From a checkpoint of a small transformer trained on Wikipedia.
Size: 4 heads of 128, vocabulary 8192, 33.6M parameters.
Architecture: LayerNorm before each block, learned positions, tied embeddings.
Training: a variant of Adam for these matrices, 761M tokens, 5804 steps.
Each number is 128 + 24 x the weight over its row's rms, rounded and kept within 0 to 255. Layers, rows and columns count from 0. The size above them is the row's rms in percent of the matrix's.

# layer 4 attention key, 512x512, rms 0.0325, rows 486-511, columns 128-191
size [100  89  81  96  91  87  81 103  95  86 100  81  93 100  99  94 102  94  93  84 107 103  99  87 100  94]
[[ 90 145 109 154 189 153  85  91 115 116 169 141 182 129 121 150 101 133 140 106 129 120 112 116 117 142 111 173 122 108 165 164 120 142 129 118 142 151 102 110 104 141 117 107 125 149 101 137 138 117 134  87 155 110  73 147 128 101 159 100 134 158  71 135]
 [142 106 124 123  93 123 155  99  46 132 153  84 143 124 150 114 127 138 163 141 123 119 149 145 112  95 134 143 134 164 108 113 118 121 121 154 126  99 144 141 110 102 118 138 129 125 112 126 112 140  99 145 111 132 116 151  98 117  97  95 128 125 152 128]
 [147 138 124 164  66  97 122 113  92 135 105 148 129 133 123 132 120 128 137 154 108 126 135 143 149 123  94 112 116 127 172 130 148 155 126  74 132  78 133 116 109 122 152  87 108 114 141 125 155 156 119  82 148 189 152 118 130  87 116 129 132 152 107 132]
 [126 112 110 153  80  54 110 102 105 142 120 132 117 119 119 105 141 124 103 111 130 119 116 139 134 127 138 151 139 124 136 136 127 116 127 103 131 104 125 104 130 138 121 117 148 111 119  99 141 120 114  98 124 140  86 132 131 124 141  95 122 116  68  95]
 [ 98 153 147 137 107 126 111 133 107  94 120 125 122 112 126 152 141  95 132 122 183 112 127 129 142 145 121 152 103 106 151 104 108 130 115 106 145 123 118 121 133 131 166 164 104 113 158 137 136 100  91  61 167 162 162 135 129  50 131 126 120  83 116 114]
 [144  90 106 126 107 190 162 122  42 135 127 141 114 109 153 122 104 106 154  97 160 150 141 105 132 152 137 112 150  99  94 111 137 155  97 128  88 160 159 125 125 109 108 137 119 111 158 134 140 153 151 122  96 156 126 123 123 117 121 154 116 152 120 189]
 [153 117 111 114  67 117 133 110  79  94 126 121 151 116 124 131 109 115 161 109 115 154 142 128 147 107  98  88 111 137 149 151 143 122 136  93 127 107 160 147 142 136 155 126 113 109 152 151 141 121 119  99 105 184 131 110 154 125 115 169 135 170 104 120]
 [127 141 136 150 112  65 171  83 103 147 134 132 135 117 145 136 116 115 123 129 125 118 110 117 157 120 118 116 110  74 154 137 143 135 104 129 158  95 108 109 129 120 133 100 122 117 152 114 151 114 121  90 181 144 135 101 113 139 107 132 145 112  24 106]
 [138 118 127  89 170 161 111 125 142 134 140 137 123 113 162  99 128 113 145 155 111 134 112 113 139 128 101  99 125 174  93 101 156 130  99 142 111 146 111 136 128 138 109 161 139 122 130  80 140 131 144 190 101  85 132 123 143 161 155 117 112 133 122  95]
 [113 151 125 142 132 135 158 130 128 166 130 152 129 119 144 142 107 160 146  71 145 126  84 145 157 121 154 191  88  94 113 135 118 111 151 157 134 158 146 150 127 131  92 150 140 129  82  96 126 135 115 198 117 107  86 126 130 126 113 142 135  93 106  91]
 [ 90 170 137 151 160  75 115 129 161 116 173 135 125 153 123 102 118  89 133 137  87 157  95 133  96 164 139 141  97 144 177 149 122 125 117 101 148 157 101 104 127 156 103  95 123 105 176 132 131 143 116  82 117 104 140 125 150  95 125 141 121 101  78  94]
 [129 146 159 124 159 178 111 176 174 108 112 118 166 140 129 108 137 135 135 115 148 126 106 123 101 109 141 154 142 147 153 115 136 118 150 130 133 151 123 149 134 151 148 125 149 124  67 145 146 123 134 147 113  72 113 136 141 156 153 123 136 118 144 111]
 [130 120 157 139 106  73 152 127 104 139  97 107 127 107 152 129 125 126 125 152 121 128 123 143 133 138 153 142 115 128 143 123 144 136 136 121 146  69 162 108 141 123 121 158 130 126 133 145 156 117 117 120 114 164  74 126 133  68 145 158 129 109 109  83]
 [111 118 132 118 114 159 131 134 115 134 106 122 117 149 119 133 113 117 122 129  96 127 122 106 103 142 114 118 103 130 140 121 130 130 152 143 111 126 125 144 153  72 122 124 120 161 180 136 115 150 130 158 109 109 128 132 130 117 150 121 138 125 161  82]
 [129  87 121 167  99  72 121 109 168 159 122 147  98  97 155 141  94 134 142 123 120 153 161 112 123 164  96 128  98 126 110 136 174  88 102 115 139 123 126 101 115 107 124 119 125 125 131 115  98 113 125 195 156 142 126  82 126 166 120 153 136 126  68 106]
 [116 134 118 111 137 158 131 138  86 114 148 102 125 145 128 120 119 127 123 136 123 132 119 148 151 105 142 127 121 140 131 141 141 148 143 156 120 146 119 142 137 137 139 126 130 120 109 149 140 123 143 107 106 151 130 134  80 154 135  92 127 126 196 154]
 [161 107 115 130 147 168 125 116 144 131 121 104 125 166 137 107 139 126 120 123 135 158 119 120 129 135 119 161 121  99 124 113 147 195 157 143 122 119 127 120 106 124 137 112 121 122 126 145 133 177 140 166 124  85 117 184 121 168 118  91 100 133 176 192]
 [115 128 120 106 173 198 125 126 141 115 147 124 121 126  83 149 140 108 120 147 128 145 140 139 178 108 143 136 136 129 126 134 126 151 120 145 131 152 101 117 146 145 131 119 131 113 102 144 129 159 133 180 127 116 147 137 132 189 130  93 128 133 200 182]
 [115 126 150 124 120 139 128 145 100 142 141 120 132 159 137 115 109 125 136 129 115 138 121 148 126 101 144 137 143 126 143 116 140 149 131 125 126 100 126 128 138 124 111 135 125 110 153 149 119 111 113 102 115 121 105 138 143  86 116 105 122 186 118 105]
 [143  93 143 126  85 127 162  86 127  98 105 141 148 115  90 168 128  94 137 136 109 152 142 126 137 120 144 123 156 124 150 122 153 148  92 101  93 102 131 117  97 117 163 109 103 128 166 140 144 122 139 119 143 197 129 142 156 190 130 164 144 130 112 151]
 [ 90 124 103 135 165  95 119 184 156 129 146 150 132 117 136 129 112 135 150 166 125 173 143 126 135 141 128 110 111 144  95 108 123 114 119 111 143 196 139 115 141 151  78 129 141 103 107 150 106 131 106  21  98 134 154 134 116  65 154 138 126 133 165 143]
 [ 94 137 143 131 130 133 143 123 142 137  70 152 107 157 176 106 104  92 157 125 109 155 101 129 148 161  98 106 103 119 132 105 120 141 119 138 143  74  93 104 109  89 105 137 113 115 150 174 107 167 127 160 109 112 163 164 113 128  77  98 122 101 127 127]
 [134  98 102 146 125 135 112 128  85 120  98 124 146 131 125 142 106 149 132 120 112 115 102 137 112 137 132 150 153 122 156 130 118  72 154 146 120 128 152 145 134 150 134 149 167 141  94 141 119 137 175 199 115  92 145 119 120 138 147 145 149 129 130 129]
 [112 144 138 127 197 175 103 152 131 142 154 129 141 125 140  97 123 133 137 137 133 142 118 134 124 115 145 132 143 148 123 143 101 126 121 165 149 151 110 125 147 136 107 128 158  97 109 114 120 107 131 132 124  64 102 131  97 147 114  98 146 124 174 142]
 [133  86 111 144 120 205 135  93 137 120 104 151 154 124  98 138 136 155  96 100 136 124 108 129 159 111 128 182 129 156 113 126 134  97 154 105 131 159 107 124 146 149 150 125 118 151 124 132 146 137 107 106 112 179 145 108 142  55 143 150 129  95 119 170]
 [150 134 111 119 115 105 103 151 143 134 111 135 136  88 120 114 137 121 135 147 112 131 130 121 108 118 111 121 104 136 111 144 121 108 116 132 124 116 137 154 119 159 117 143 132 121 114 106  99 128 125 229 124  90 106 133 119 221 137 126 127 127 106  90]]
# layer 4 attention query, 512x512, rms 0.0347, rows 487-511, columns 128-191
size [ 85  75  88  94  82  84  98  91  85  96  76  96  95  97  87 102  92  91  78 103  96  94  84  96  91]
[[ 96 119 137 153 107 112 170 114 111 124 114 124 128 124 124 103 136 136  92 115 159 142 154 118 165 141 139 113 110 175 112 157 129 102 189 132 118 100 179  80 143  99 162 142 130 111 117 116 130 150 138 116 122 105 136  95  96  98 146 160  87 144 115 140]
 [130 117 143  92 113 121 179 159 140 101 131  99 110 123  74 120 136 145 180 147 169  85 148 111 111  99 167 108 102 149 150 129 111 136 102 119  84 120 162 124 105 121 137 105 119  84 146 144  78  96 155 141 126 146 136  95 103 132 150 194  91  98 145 148]
 [ 94 107 153 127 134 108 130 149 128 126 107 148 135 140 149 122 127 157 116  95 127 107  73 117 148 124 137 171 140 149 122 108 128  33 148 123 152 105 128  83 151 121 122 124 137 118 175 142 118 138 127 119 144 103  87 155 124 105 137 143 129 123 109 139]
 [141  76 174  90 141 135 123 174 132 111 119 147  58  94  97 115 126 151 139 117 125 161 164 119 128 148 127 120 151 129  88 147 152 148  86 115 109 139 148 111 130 136 152 107 159 125 123 177 135 111 150 130 158 138 135 168 103 139  91  93 109 130 128 149]
 [ 83 117 109 141 139 148 133  71 131 178 168 151 163 160 131 127 107 124  92 135 161 159 167 124 163  69 125 154 110 173  99 143 163 134 150 150 126 138 145 121 142 126 114  71 124 127 156 134 125 134 117 149 107 127 114 134 101 136 107 122 103 171 113 157]
 [105 109 120  84 141 153 129 121 135  77 141 141 153 134 116 140 122 143 159 128 153 172 173 120 122 126 166 150 108 156 143  79 153 136 143 107 166 148 104 164 113 153 121 159 127 118 154  89 118 113 140 109 134 135 144  93 144 130 139 109 162 123 133 158]
 [ 94 109 105 171 146 116 144 130 136 164 112 118 164 112 107 140  64 145 141 148 109 114 115 103 141 152 156  75  93 125 121 131 127  55  99 132  98 124 139 118  93 143 140 109 110 115 111 152 135 114 112 112 115 143  92 123 100 125 102 134 128  99 122 136]
 [110 110 141 130 135 147 170  98 140 117  78 195 114 122  92  78  81 126 121 148 177 103 162  94 129 119 139 159 146 134 133 130 149 126  97 164 108 123 138 175 128 136  90 147 132 113 162 123 112 122 158 154  94 152 133 127 119 165 119 112 116 105 137 122]
 [101 146 134 134 141 126 138 143 120 133 109 137 167 119 118 123 107 104 104  80 150 103  78 115  89 156  92 145  87 141 191 142 138 127 177 115 162  80 119 133 149 111 159 135 146 176  99 136 139 139 129 130 137 104  89 136 119  98 165 117 189 109 106 131]
 [143  85 130 104 145 120  79 136 132 113 169 132  94 119 132 170 125 132 144 136  92 143 146 182 104 135 120  98 134 115 149 136 124 120  84 144 139 125 101 146 154  55  94 153 160 109 102 143 136 117 101 102 139 151 119 178 178 130 115  97 121 176 147 130]
 [175 131 139 116 123 141 102 173 153 100 117  77 125 149 112 141  99 144 122 109 142 144  76 144 107 136  67  98 150 120 137 123  53  87 136 131 155  84 122 146 144 105 131 189 141  94  82 138 119 138  94 140  76  95 166 127 139 128 165 172 156  74 145 116]
 [151 111 100 111 138 133  72 197 119 109 130 131  76 102  87 144 123 123 114 107 166 106  93 146 115 140 113 112 105 159 120 133 127 114 131 132 127  98 111 144 142 146 129 159 119 123 125 117 165 158 134 129 106 136 154 155 114 129 116 161 130  85 122 171]
 [ 76 125 153 153 129 132 124 133 121 156 124 130 157 127 148 143 135 100  82 105 104 144 172 144 114 140 133 123 112 147 148 136 129 128 155 111 117 115 134 145 125 120 113 135 147 144 127 142 123 130 103 141 110 144 116 130 139 147 120 106 117 147 181 115]
 [101 105 132 157 134 121 138 114 133 173 137 165 117  89 164 117 126  86  89 191 123 123 156 147 100 106 106 159 146 166 143 191 155  52 127 156 105 128 117 156 127 133 155 120 120 154 138 117 114 137  96 134 139 135  86 115 131 110 130 133  91 140  75 116]
 [160 157 142  90 156 175 137 116 115 114 136  74 112 134  83 156 131 114 164 169 166 160 162 121 144 116 168 118 149 149 113 119 107 154 129 175 145 152 150 161 146 154 116 113  98  82 112 107 143 155 139 126  93 130 141 130 127 116  97 134  97 116 179 152]
 [149 122 151 104 152 144 214 124 129 145 144 117 109 149 179 126 138 101 124 117 117 136 178  91 149 131 166 122 109 130 129 115 146 124  88 119 108 136 159  65 146 151 112 105 137 152 105 135 160 119 116 132 136 104 156 136 149 141  84 134  96 138 120 139]
 [117 172 141  96 104 125 133 110 137 118 195 133 123 170 115 178 147 132 119 135 130 131 149 125 143 109 120 118 151 134 109 139 115 132  97 111 130 173 113 179 156 165 128 108 139 128  84 132 108 132 113 131 118  96 125 118  99 139 110 119 114 149 135 156]
 [112 100 101 130 147 159 106 132 109 143 116 139 111 164 136 144 133 136 122  72 133 145 124 136  93 165 138 132  95  93 117 115 126 131 152 130 155 118 119 169 133 111  79 116 126 118  98  74 134 161 101 149 119 149 185 149 143 123 149 150 150 102 138 105]
 [ 93 140 117 125 140 124 139 146 142 106 153 131 146 100 135 155 118 133 150 135 102 127 149 149 135 107 112 148  68 132  96 148 122 122  90 103 135 149 147 154  81 179 135 122 117 102 189 141 113  80 122 125 156 156  92 108 165 147 116 125 154 171 110 157]
 [132  68 151 126 147 114 117 105 115 115 132 157  98  96 139 106 102  99 139 155 119 152 131 148 112 100 166 184 122 142  92 129 129 130 101 156 111 159 124 159 147 133 113 111 160 104 101 126 125 153 143 114 165 124 138 162 123 117 150 108 128 149 103 117]
 [106 117 165 109 111 126 102 132 141 158 131  86 147 125  92 145 174 114 121 111  79 139 144 145 126 147 148  86 179 155 144 163 165 148 146 155 160 110  97  96 167 114 129 117 116 145 150 181 143 165 114 112 152 137 121 166 147 136 110 138 124 148 130 161]
 [131 125 154  93 126 158 118 104 136 115 114 105 148 160 110  87 100 147 127 107 160 153  99 133 113 150  72 140 128 118 153  80 105 115 180 127 135 126 144 138 102  88 113 114 102 137 135 135 157 141  99 145 113  86  81 107 129 126 171 156 128 121 148 137]
 [127 145 158 128  94 108  72 132 120 168 118 119  98 153 115 103 119 104 143 148 145 107  80 129 122 119 132 163 160 169 154 140 125 150 117 160 135 105 119 125 174  77 121 127 142  89  95 132 117 168 119 142 103 104 136 139 131 113 164 154 120 148 124  99]
 [136  94  62 130 122 149 111 138 130 103 117 143 106  98 165  98 140 100 139  98 133 139 151 109 141 149  97 186  97 127 144 100 113 135 144 128 138  88  91 154 127 107  94 101 120 169 105  87 133 143 156 130 146 139  64 103 138 129 103 129 107 113  99 152]
 [173 133 204 130 119 102 119 141 148  98  82 117  85  96 123 107 126 153  85 119 130 114  95 141 128  86 118 150  84 113 108 138 128 120 106 148 138 139 130 155 142  95 152 149 142 142 148 111  88 125 166 161 130 131 108 161 100 150 162 148 145 136 116 142]]
# layer 4 attention value, 512x512, rms 0.0261, rows 384-410, columns 128-191
size [111 108 106 109 105 109 113 103 106 107 112 103 104 108 111 110 109 106  97 111 103 106 106 104 104 103 108]
[[123 166  89 188 144 102 163 114 131 133 102 153 175 137 168 136 149 119 125 165 142 151 152 139 160 119 112 143 137 127 132 114  80 149 135 103 172 137 103 111 122  77 151 156 143 105 128  93 147 110 166 132  92 124  87 151 101 122 142 127 118  84  99 118]
 [120 123 102 102 120 133 115 109 126 175 126  92 117  82 138 131 135 148 123 153 132 170 149 139 160 145 105  82  82 140 144 134 117  98 101 122 137 122 117 105 149 116  91 106 136 154 131 116 164 108 159 117 127 159 124 201 152 139 135 141 156 101 105 115]
 [140 146 152  93 117 113 132 110 130 130 136 114 170 101 163 155 110 153 148 153  89 160 174  95 128 179 107 133  71 197 131 146 125 167  88 139 147 140  97 163 148 150 122 125 116 128 122 152 183 111  77 114 106 116 135 145  94 142  78 161 139 135  91 147]
 [124 146 149 117 120 118 113 128 128  76 128 122 104 183 101 141  95 109 122 151 106 139 138  89  70 133 110 126 157 160  86 120 115 138  98 140 147 111  86 125  98 176 147 196 113 126 136 135 145 114  66 115  95 122 116  50 130 125  72 119 155 149 130 143]
 [131  95 123  77 125 122 107 134 130 199 152  92  86  84 124 103 111 118 144 186 182 149 131 129 160  89 153 129 127 161 136  86 129 138 128 131 128 143 125 143  67  88 134 109  84 120 127  95 177 129  97 153 110 159 115 159 133 143 109 150 134 141 125 123]
 [141 143 129 106 104 129 128 142 121  92 103  94 146 116 106 133 158 122 105 105 122 104 153 124 161 143 147 129 150 172 144 135  87 123 115 131 167 148 121 132 138 113 115  57  97 103 112 137 151 144 118 145 137  88 107 129 116 126 141 142 122 115 144 133]
 [158 114  97  56 148 125 127  91 124 120 168 138 136 122 120 129 150 140 164  98 133 150 108 147 172 168 139  78 129 156 167 123 133 130 184 129 129 127 181 157 151 115 162 121  87 150 131 157 141 140 106 122 130 117 153 188 144 136 128 162 152  81 162 122]
 [129 132 137 154 149 125  43 126 133 129 129  84 130 136  69 111 185 107 143 165 150 153  91 116 173 110  84  76 175 106 133 145 139 136 115 134 139 144 159 161 126 190 116 151 115  98 126 145 133 145 141 125 140 123 138 123 117 139 160 137 164 145 146 148]
 [155 106 121 108 126 148 198 111 133 125 133 153  96 140 139 120 100 131 112 132 128 147 149 126  99 154 105 151  94 120 127 141 101 112  85 121 128 149 111  79 166 187  83 116 169 149 143 105  95  79 114 122 144 122 173 133 149 124 105 122 117 142 121 102]
 [108 122 133 164 111 134 122 129 132 137 144 114 149 137 160 146 131 128 123 123 105 152 116 119 148 169 127 166 149 105 102 148 154  49 152 132 135 107  79 126 168 125 119 135 111 100 117 142 123  99 175 121 133 120 103 138 135 131 125 130  72 163 156 103]
 [154 164 131 104 117 119  95 128 127 106  86 130 133 107 138 115 117 122 103 120 147 164 110 103 103 168 101 136 113 144 169 116  70 123  83 128 104 111 183 150 119 123 131 137 126 145 127 142 191 171 129 118 111 147 160 119 133 136 131 169 169 151 145 157]
 [138 143  93 136 142 140 111 140 125 164 118  85  96 158  98  94 162 129 155 137 159 108 156 127 124 118 110 120 121 116 121  86 133 143 145 128 160 134 133 137 102 105 120 166  92 150 125  97 125 143 106 137 149 145 102 135 134 137  93 122 166 114 126 139]
 [124 168 116 149 122 122  91 163 134 126  89 156 164 126 131 123 130  87 113 102 101 157 140  71 131 145  97 159 160  58 112  93 138 103 118 116 107 112 144 125 141 107 102 164 141 109 112 160 121 162 164 117 114 114 101 171 126 122  98 117 149 104 122 144]
 [ 82 124 114 148 134 120 171 132 140 154 115 143 113 110 145 134 147 124 106 147  89 124 118 160 105 158  93 104 126 140 152 129  98 111 135 130  87  85  94 126 155 132  89 137 104 104 122 159 111 129 170 132 106 126 142 107 128 138 129 139  80 147 154 125]
 [147 177 152 177 113 123 133 130 123 122 161 156 149 130 192 159 117 123 159 149 122 108 161 123 103 132 156 161  75 104 125 102 120 119 140 131 108 168 139  94 132 152 132 144 157 134 112 105 159 128  59 137 112 112 172 120  94 115 115 128 132 116 124 142]
 [129 174 108 122 144 129 103 147 127 170  96 124 144 164 107  96  78 164 145 155 168  92  80 168 139 115 152 142 165 124 131  79 141 136 137 126 138  99 119 170 139 113 176 143 104  77 120  73 124 139 193 127 112 123 177 177 128 136 159 107 126 122 135 114]
 [159 124 144 104 149 132 126 114 119 122  72 117 102 148 119 154 131 183 113 140 121 122 116 136 175 133 169 163 122 215  85 131  91 170 167 134 151 116 180 130 117 101 142 146 109 158 159 160 170 121 151 131 178 133 110 158  83 130 160 127  86 152 150 115]
 [127 111 130  73 128 129 117  83 125 124 167 103  81 130  85 133 121  98  84 117 139  75 103  50  74  82 129  86 137 132 127 113 133 119 127 131 144 138 122 110 115 137 103 154 154 170 158 131 130 105  53 154 123 128  96 155 149 124 125 128 131 185 135 144]
 [134 127 134 149 127 140 145 102 126 103 110 154 121 124 151  95 109 127 139 135 118 173 142 159 130 148 149 131 118 140  98 113 123 121 125 135 182 109 126  99 145 134  87 181 131 119 147 142  71 125 159 120 188 105 159 179 136 134 156 132 122 136 159 104]
 [127 123 100 165 128 133  94 146 128 141 149 119 116 146 132 144 117  94 128 139 122 148 137  95 165 149  85 142  96 136 112 122 148 157 148 111 107 141  88 154 141 130  91 146 127 121 138 141 137 116  48 121 115 133 136 122 170 122  92 122 141 120 110 126]
 [118 147 120  85 138 134 127 135 130  95 100 169 113 134 162 159 110 179  93 128 139 154 119 114 126 161 117 185 113 105 195 153 152 145  97 132 134 126 117 100 125 140 136 112 127 142 121 155 122 142  93 130 140 126 137 171 157 116 101 133 135 103 109  93]
 [130 182 117 148 145 126 109 178 130 133 157 163 148 163 156 129 116 102 137 163 130 172 131 110 120 127 153  85 133 180 120 118 132 143 135 138 145 102 118 144 106 133 164 136  92 115 127  78  98 143 150 128 119 130 133 121 123 130 141 120 105  76 113 118]
 [100 117 137 130 105 135 137 129 123 141 138  90  91 111 115 112 137 147  91 105 109 133 139 168 116 168 155 135 153 122 135 117  91 116 153 135 123 137 132 106 141  97 110 139 153 147 145 170 105 122  98 105 132 128 111 134 142 131 120 125 170 118 136 153]
 [163 137  96 126 124 125 112 103 124 147 158 137 120 144 147 138 157 116 142 129 123 112 165 133 122 122 160 112  82  91  81 132 122 109  98 122 120 113 125  98 141 144 168 116 126 112 123 104 120  98 110 139 114 131 140 155 130 126 124 161  64 126 150 118]
 [112 153 117  60 142 118 156 123 132 149 129  91 102 160  96 125 119 132 150 137 161 143 136 119 163 134 123 146 118 167 120 149 151 124 180 140 112 159 132 139 156 115 132 124  64  92 145 162  94 107 130 129 133 131 154  98 162 121 148 152 144 143 153 152]
 [158 139 154 142 113 115 127 142 157 106 159 141 151 109 163 134 121 165 109 150  96 134 130 149 120 128 142 141 120  99 149 160 168 112 116 119 179 149 150  93 144 128  87 112 132 163 146 133 131 136 132 146  95 137 115 153 140 135 122 110 112  96 110 100]
 [152 117 130  78 116 134 114 107 128 144 145 150  87 125 116 136 152 132 102 156 134  34 147 157 166 130 164 109 135  71 138 164 150 128  83 124 144 157 127 149 143  89 134  53 132 149  99 116  96 175 140 134 169 122 166 122 148 128 188 173 150  95 130 112]]
# layer 4 attention output (transposed), 512x512, rms 0.0262, rows 384-410, columns 128-191
size [109 103 107 106 109 114 114 107 107 106 116  96 100  95 105 108 113 107  93 107  99 112 100  99  92  92 112]
[[121 152 157 136 154 148  92  90 125 109 170  85 168 115 120 140  99 132 147 148 132 169 111 100  82 147 155  93 137 149 126 118 128 108 115 120 105 101 115 152 147 116 122 118 138 115 155 157 115 121  95 117 108 123 150 138 134 144 118 138 124 117 135 104]
 [141 127 130 151 132 196 138 143 140 112 113 127 115 133 114 121 150 120 155 117 134 100 109 119  48 146 102 112 125 114 147  88 121  93 144 118 146 134 132 111 136 101 142 151 115 124 136 169 112 138 133 175 100 118 110 147 136 205 120 147 114 146 168 132]
 [101 102  65 155 116 138 156 114 102 145  77  98 107 115 146 144 147 101 153 102 145 115 153  98 136 110 124 122 125 154 117  96 130 169 141 147 111 116 135  97 111 155 112 133 132 118 131 138 106 133 151 119 140 161 132 141 128 122 169 114 127 112 187 150]
 [115 137 112 119 147 129 134 104 142 174 136 121 143 107 159  87 140  98 134 111 180  90 111 129 134 116 120 138 128 148 158 126 128 161 131 136 114  95 171 136 121 138 146  88 166 100  82 128 127 110 117 167 157  90 132 160 156 132 149 107 126 117 108 134]
 [167 137  82 157 106 156 138 111 122 103  98 111 164 136 146 139 116 134 115 132 124 106  91 156 126 189  92 130 138 121 170 128 134 128 113 134 117 148 114 101 165 141 133 122 110 103 137 173 122 145 127  78  99 130 132 182 151 103 127 114 164 114 123 134]
 [100 126 105 139  72  91 122  56 133 175 141 121 157 149 127 120 110 138 101 162 143  93 103 119 166 130 142  97  96  75 123 131 134 139 124 129 117 134 113 120 118 166 107 157 153 134 131 156 120 159 146 143 108 126 104 169 141 174 102 122 150 122  96 156]
 [105 124 128 148 117 127 136 107 122 167  58 144  73 139 135 116 114 139 118 173 113  79 151 112 127 121 121 155 110  99  96 100 150 122 135 130 118 118 116 121 136 158 148 118 131 139 162 160 172 141 129 149 141 138 118 107 122 148 140 108 117 103 133 132]
 [141 120 132  93 129 159 154 112  93 123 161 147 134 177 135 114 124 132  97 103 120 118 126 161  96 136 130 160 108 136  96  87 126 122 162 121  99 161 134  96 150  97 109 109 121 165 117 124 147 155 125 147 136 139 137 158 153  54 145 124  68  94  78 107]
 [102 141 141 170 140  80 165 109 132  74 167 127 163  94 113 144 113 134 120 143  97 103 130 103 165 120 122  69 144 162 142 156 154 112 162 127 191  94 164 143 118 112 148 124 141 133 139 111  92 137 133 131 113 153 118 184 105 127 103 159 151 146 113 131]
 [ 96  88 127 169 114 143 148 132 132 190 120 153 121 137 109 114 112 114 103 105 119 103 133 127 118 116 134 105  97 139 129 162 119 165 130 125  90 130 142 141 128 114 144 160 133 113 144 114 133 169 135 169 129 165 136 125 117  80 125 163 129 142  79 151]
 [100 159  97 116 107 146 136 120 134 156  94 107 107 145 148 127 131 111 152 108 150 130 133  59 130 140 117 159 153 142 110 104 135 136 154 115 135  71 100  97 144 159 110 126 157 157 117 153 134 143 146 149 128  90 124 141 136 143 161  78 110  93 139 140]
 [164 124 172 102 150 180 119 120 107 105 138 153 125 122 179 121 119 126 137 142 136 122 121 143 126 140 121 160 153 120 136 128 136 144 111 132  95 149 100 124 143 135 126 131 127 115 143 154 160 125 118  99 109  89 139 134 153 113 104 103 123 113 131 147]
 [139 120 153 109 134 144 141 117  95  86 144 165 152 139 120 118 133 137 118  77 108 142 111 108 125 123 133 155 119 170 135  95 113 153 155 107 155 148 134 144  99 136 135  85 132 114 132  95 123  91 117 148 126 100 148 174 173  82 170 127 138 152 134 107]
 [ 93 121 134 144 107  60 103 160  75 116 146 122 122 131 138 134 124 124 134 115 165 161 116  94 123 115 144 111 104 142  98 123 116 140 171 112 138 117  97 160 147 140 144 156 150 132 158  92 124 149 129 119 141 164 135 160 141  60 138 109 118 117  83 143]
 [ 86 143 146 130 187 186 136 106 117 114  95 155 141  83 110 167 118 125 118 143 111 121 139 114 154 107 161 119 156 150 107 155 170  99 115 125 145  81 148 168 133 138  93 123 142 136 119 117 122 136 127 127  98 100 125 134 156 132 134 112 131 137 173 124]
 [166 131 146 130 104 155  92  84 101 124 151 142 128 149 152 122 143 108 119 120  97 126 144 106  88 184 117 125 149 137 135 178 141 104 133 105 111 142 159  96 144  99 117 116  69 154 161 160 149 154 132 119 137 116  94 158 148  79 152 125 105 143 109 109]
 [146 142 135 125 135  57 165 106 127 139 144 137  95 163 147 119 138 154 124 112 126  90 130 144 134 138  92 142 100 107 150 141 159 138 141 139 117 152 137  91  81 164 130 116 174 116 116 127 105 157 113 143 131 121  77 131 168 114 120 102 133 155 132 119]
 [137  96 110 187 115  95 189 137 127 133 105 124 142 136 128  86 128 183 137 111 108 177 102 168 209 123  99 127 155 121 126 109 120  93 111 126 121 126 129 112 149 117 169  86 142 109  94 117 106 134 124  98 107 164 137 117 131  87 145 123 143  97 125 143]
 [143 152 161 127  77  83 103 135 156 115 109 139 148 113 146 131 113 117 116 120 104 121 136 130 119 139 115 115 120 123 164 144 133 118 120 132 143 130 142 105 126 120 161 140 113 161  92 125 125 134 130 176 131 144 136 112 101 179 120 128 123 131 119 139]
 [ 99 100 138  97 177 192 184 148 134 114 137 125 116  81 152 136 114 125 131 104 109 120 127 153 100 103 148 139  79 128 132 142 129 128 119 152 131 187 151 134 143 126 105 111 118 128 129 110  99 141 151 176 120 117 148 151 100 155 165 125 124 128 167  94]
 [141 129 103 113 157 117 122 162 141 123 149 126 150 127  56 138 138  92  95 166 119 109 129 106 127 107 134 109 125 107 102 131 172 122 110 140 133 124 158 137 108 114 137 111 102 107 114  97 120  93 159 146 122  88 129  97  94 200  89 156 125 138 165 114]
 [156 138 169  98 105 132 127 124 107 103 121  80 104 114 138 153 168 120 130 115 143 101 129 127 150 157 157 116 141 132 135 105 143 145 109 123 146 155 178  74  96 118 134  99 119 117 147 181  99 142 110  76 146 121 125 151 154  95 123 138 117 168 137 167]
 [117 144 128 108 136 146 180 143 190 134 129 156 179  96 133 118 115 129 143 150 111 103 104 129 116  76 129 117  85  76 156 149 156 120 121 123 156 103  99 148 141 131 153 149 140 118 100 118 102 144 139 216 110  91 103 142 119 201 124 129 151 117 123 151]
 [ 99 150 130 181 129 132 124 115  91 104 102 117 138 107 142 122 109 164 144 137 101 139  89 123 107 159 134 115 191 134  88 140  90  38 150 119 127 141 136 170 140 121 101 154 121 156 113 153 138 154 128 140 101 127 101 105 136 164 132 141 128 137 104 117]
 [115 129 117 150 117  88 105 127 129 140 130 150 106 135 120 116 110 126 127 123 123 117 141 137 115 118 138 143  89 115 133 129 130 148 131 123  91 125 117 123 136 130 126 107 122 129 151 125 146 139 112 101 153 155 100 159 118 129 126 105 124 118 103 128]
 [156 132 105 114 177 183 123 124 102 118 117 124 136 138 105 125 134 143 140 115 127 145 127 119 140 118 136 122 116 123 127 121 125 132 122 122 140 152 114 132 115 132 120 115 136 128 122 148 125 124 135 105 109 105 143 120 126  70 104 138 133 124 156 117]
 [182 132 104 152 120 141 144 104 128  78 157 151 155 110 152 107 125 150 131 146  98 190 138 118 153 108 122 100 123  70 169 110 144 131 120 139 134 171 128 101 143 146 118 156 110 130 157 136 135  95 111 104 145 117 124 125 117 106  87 154 116 144 135 173]]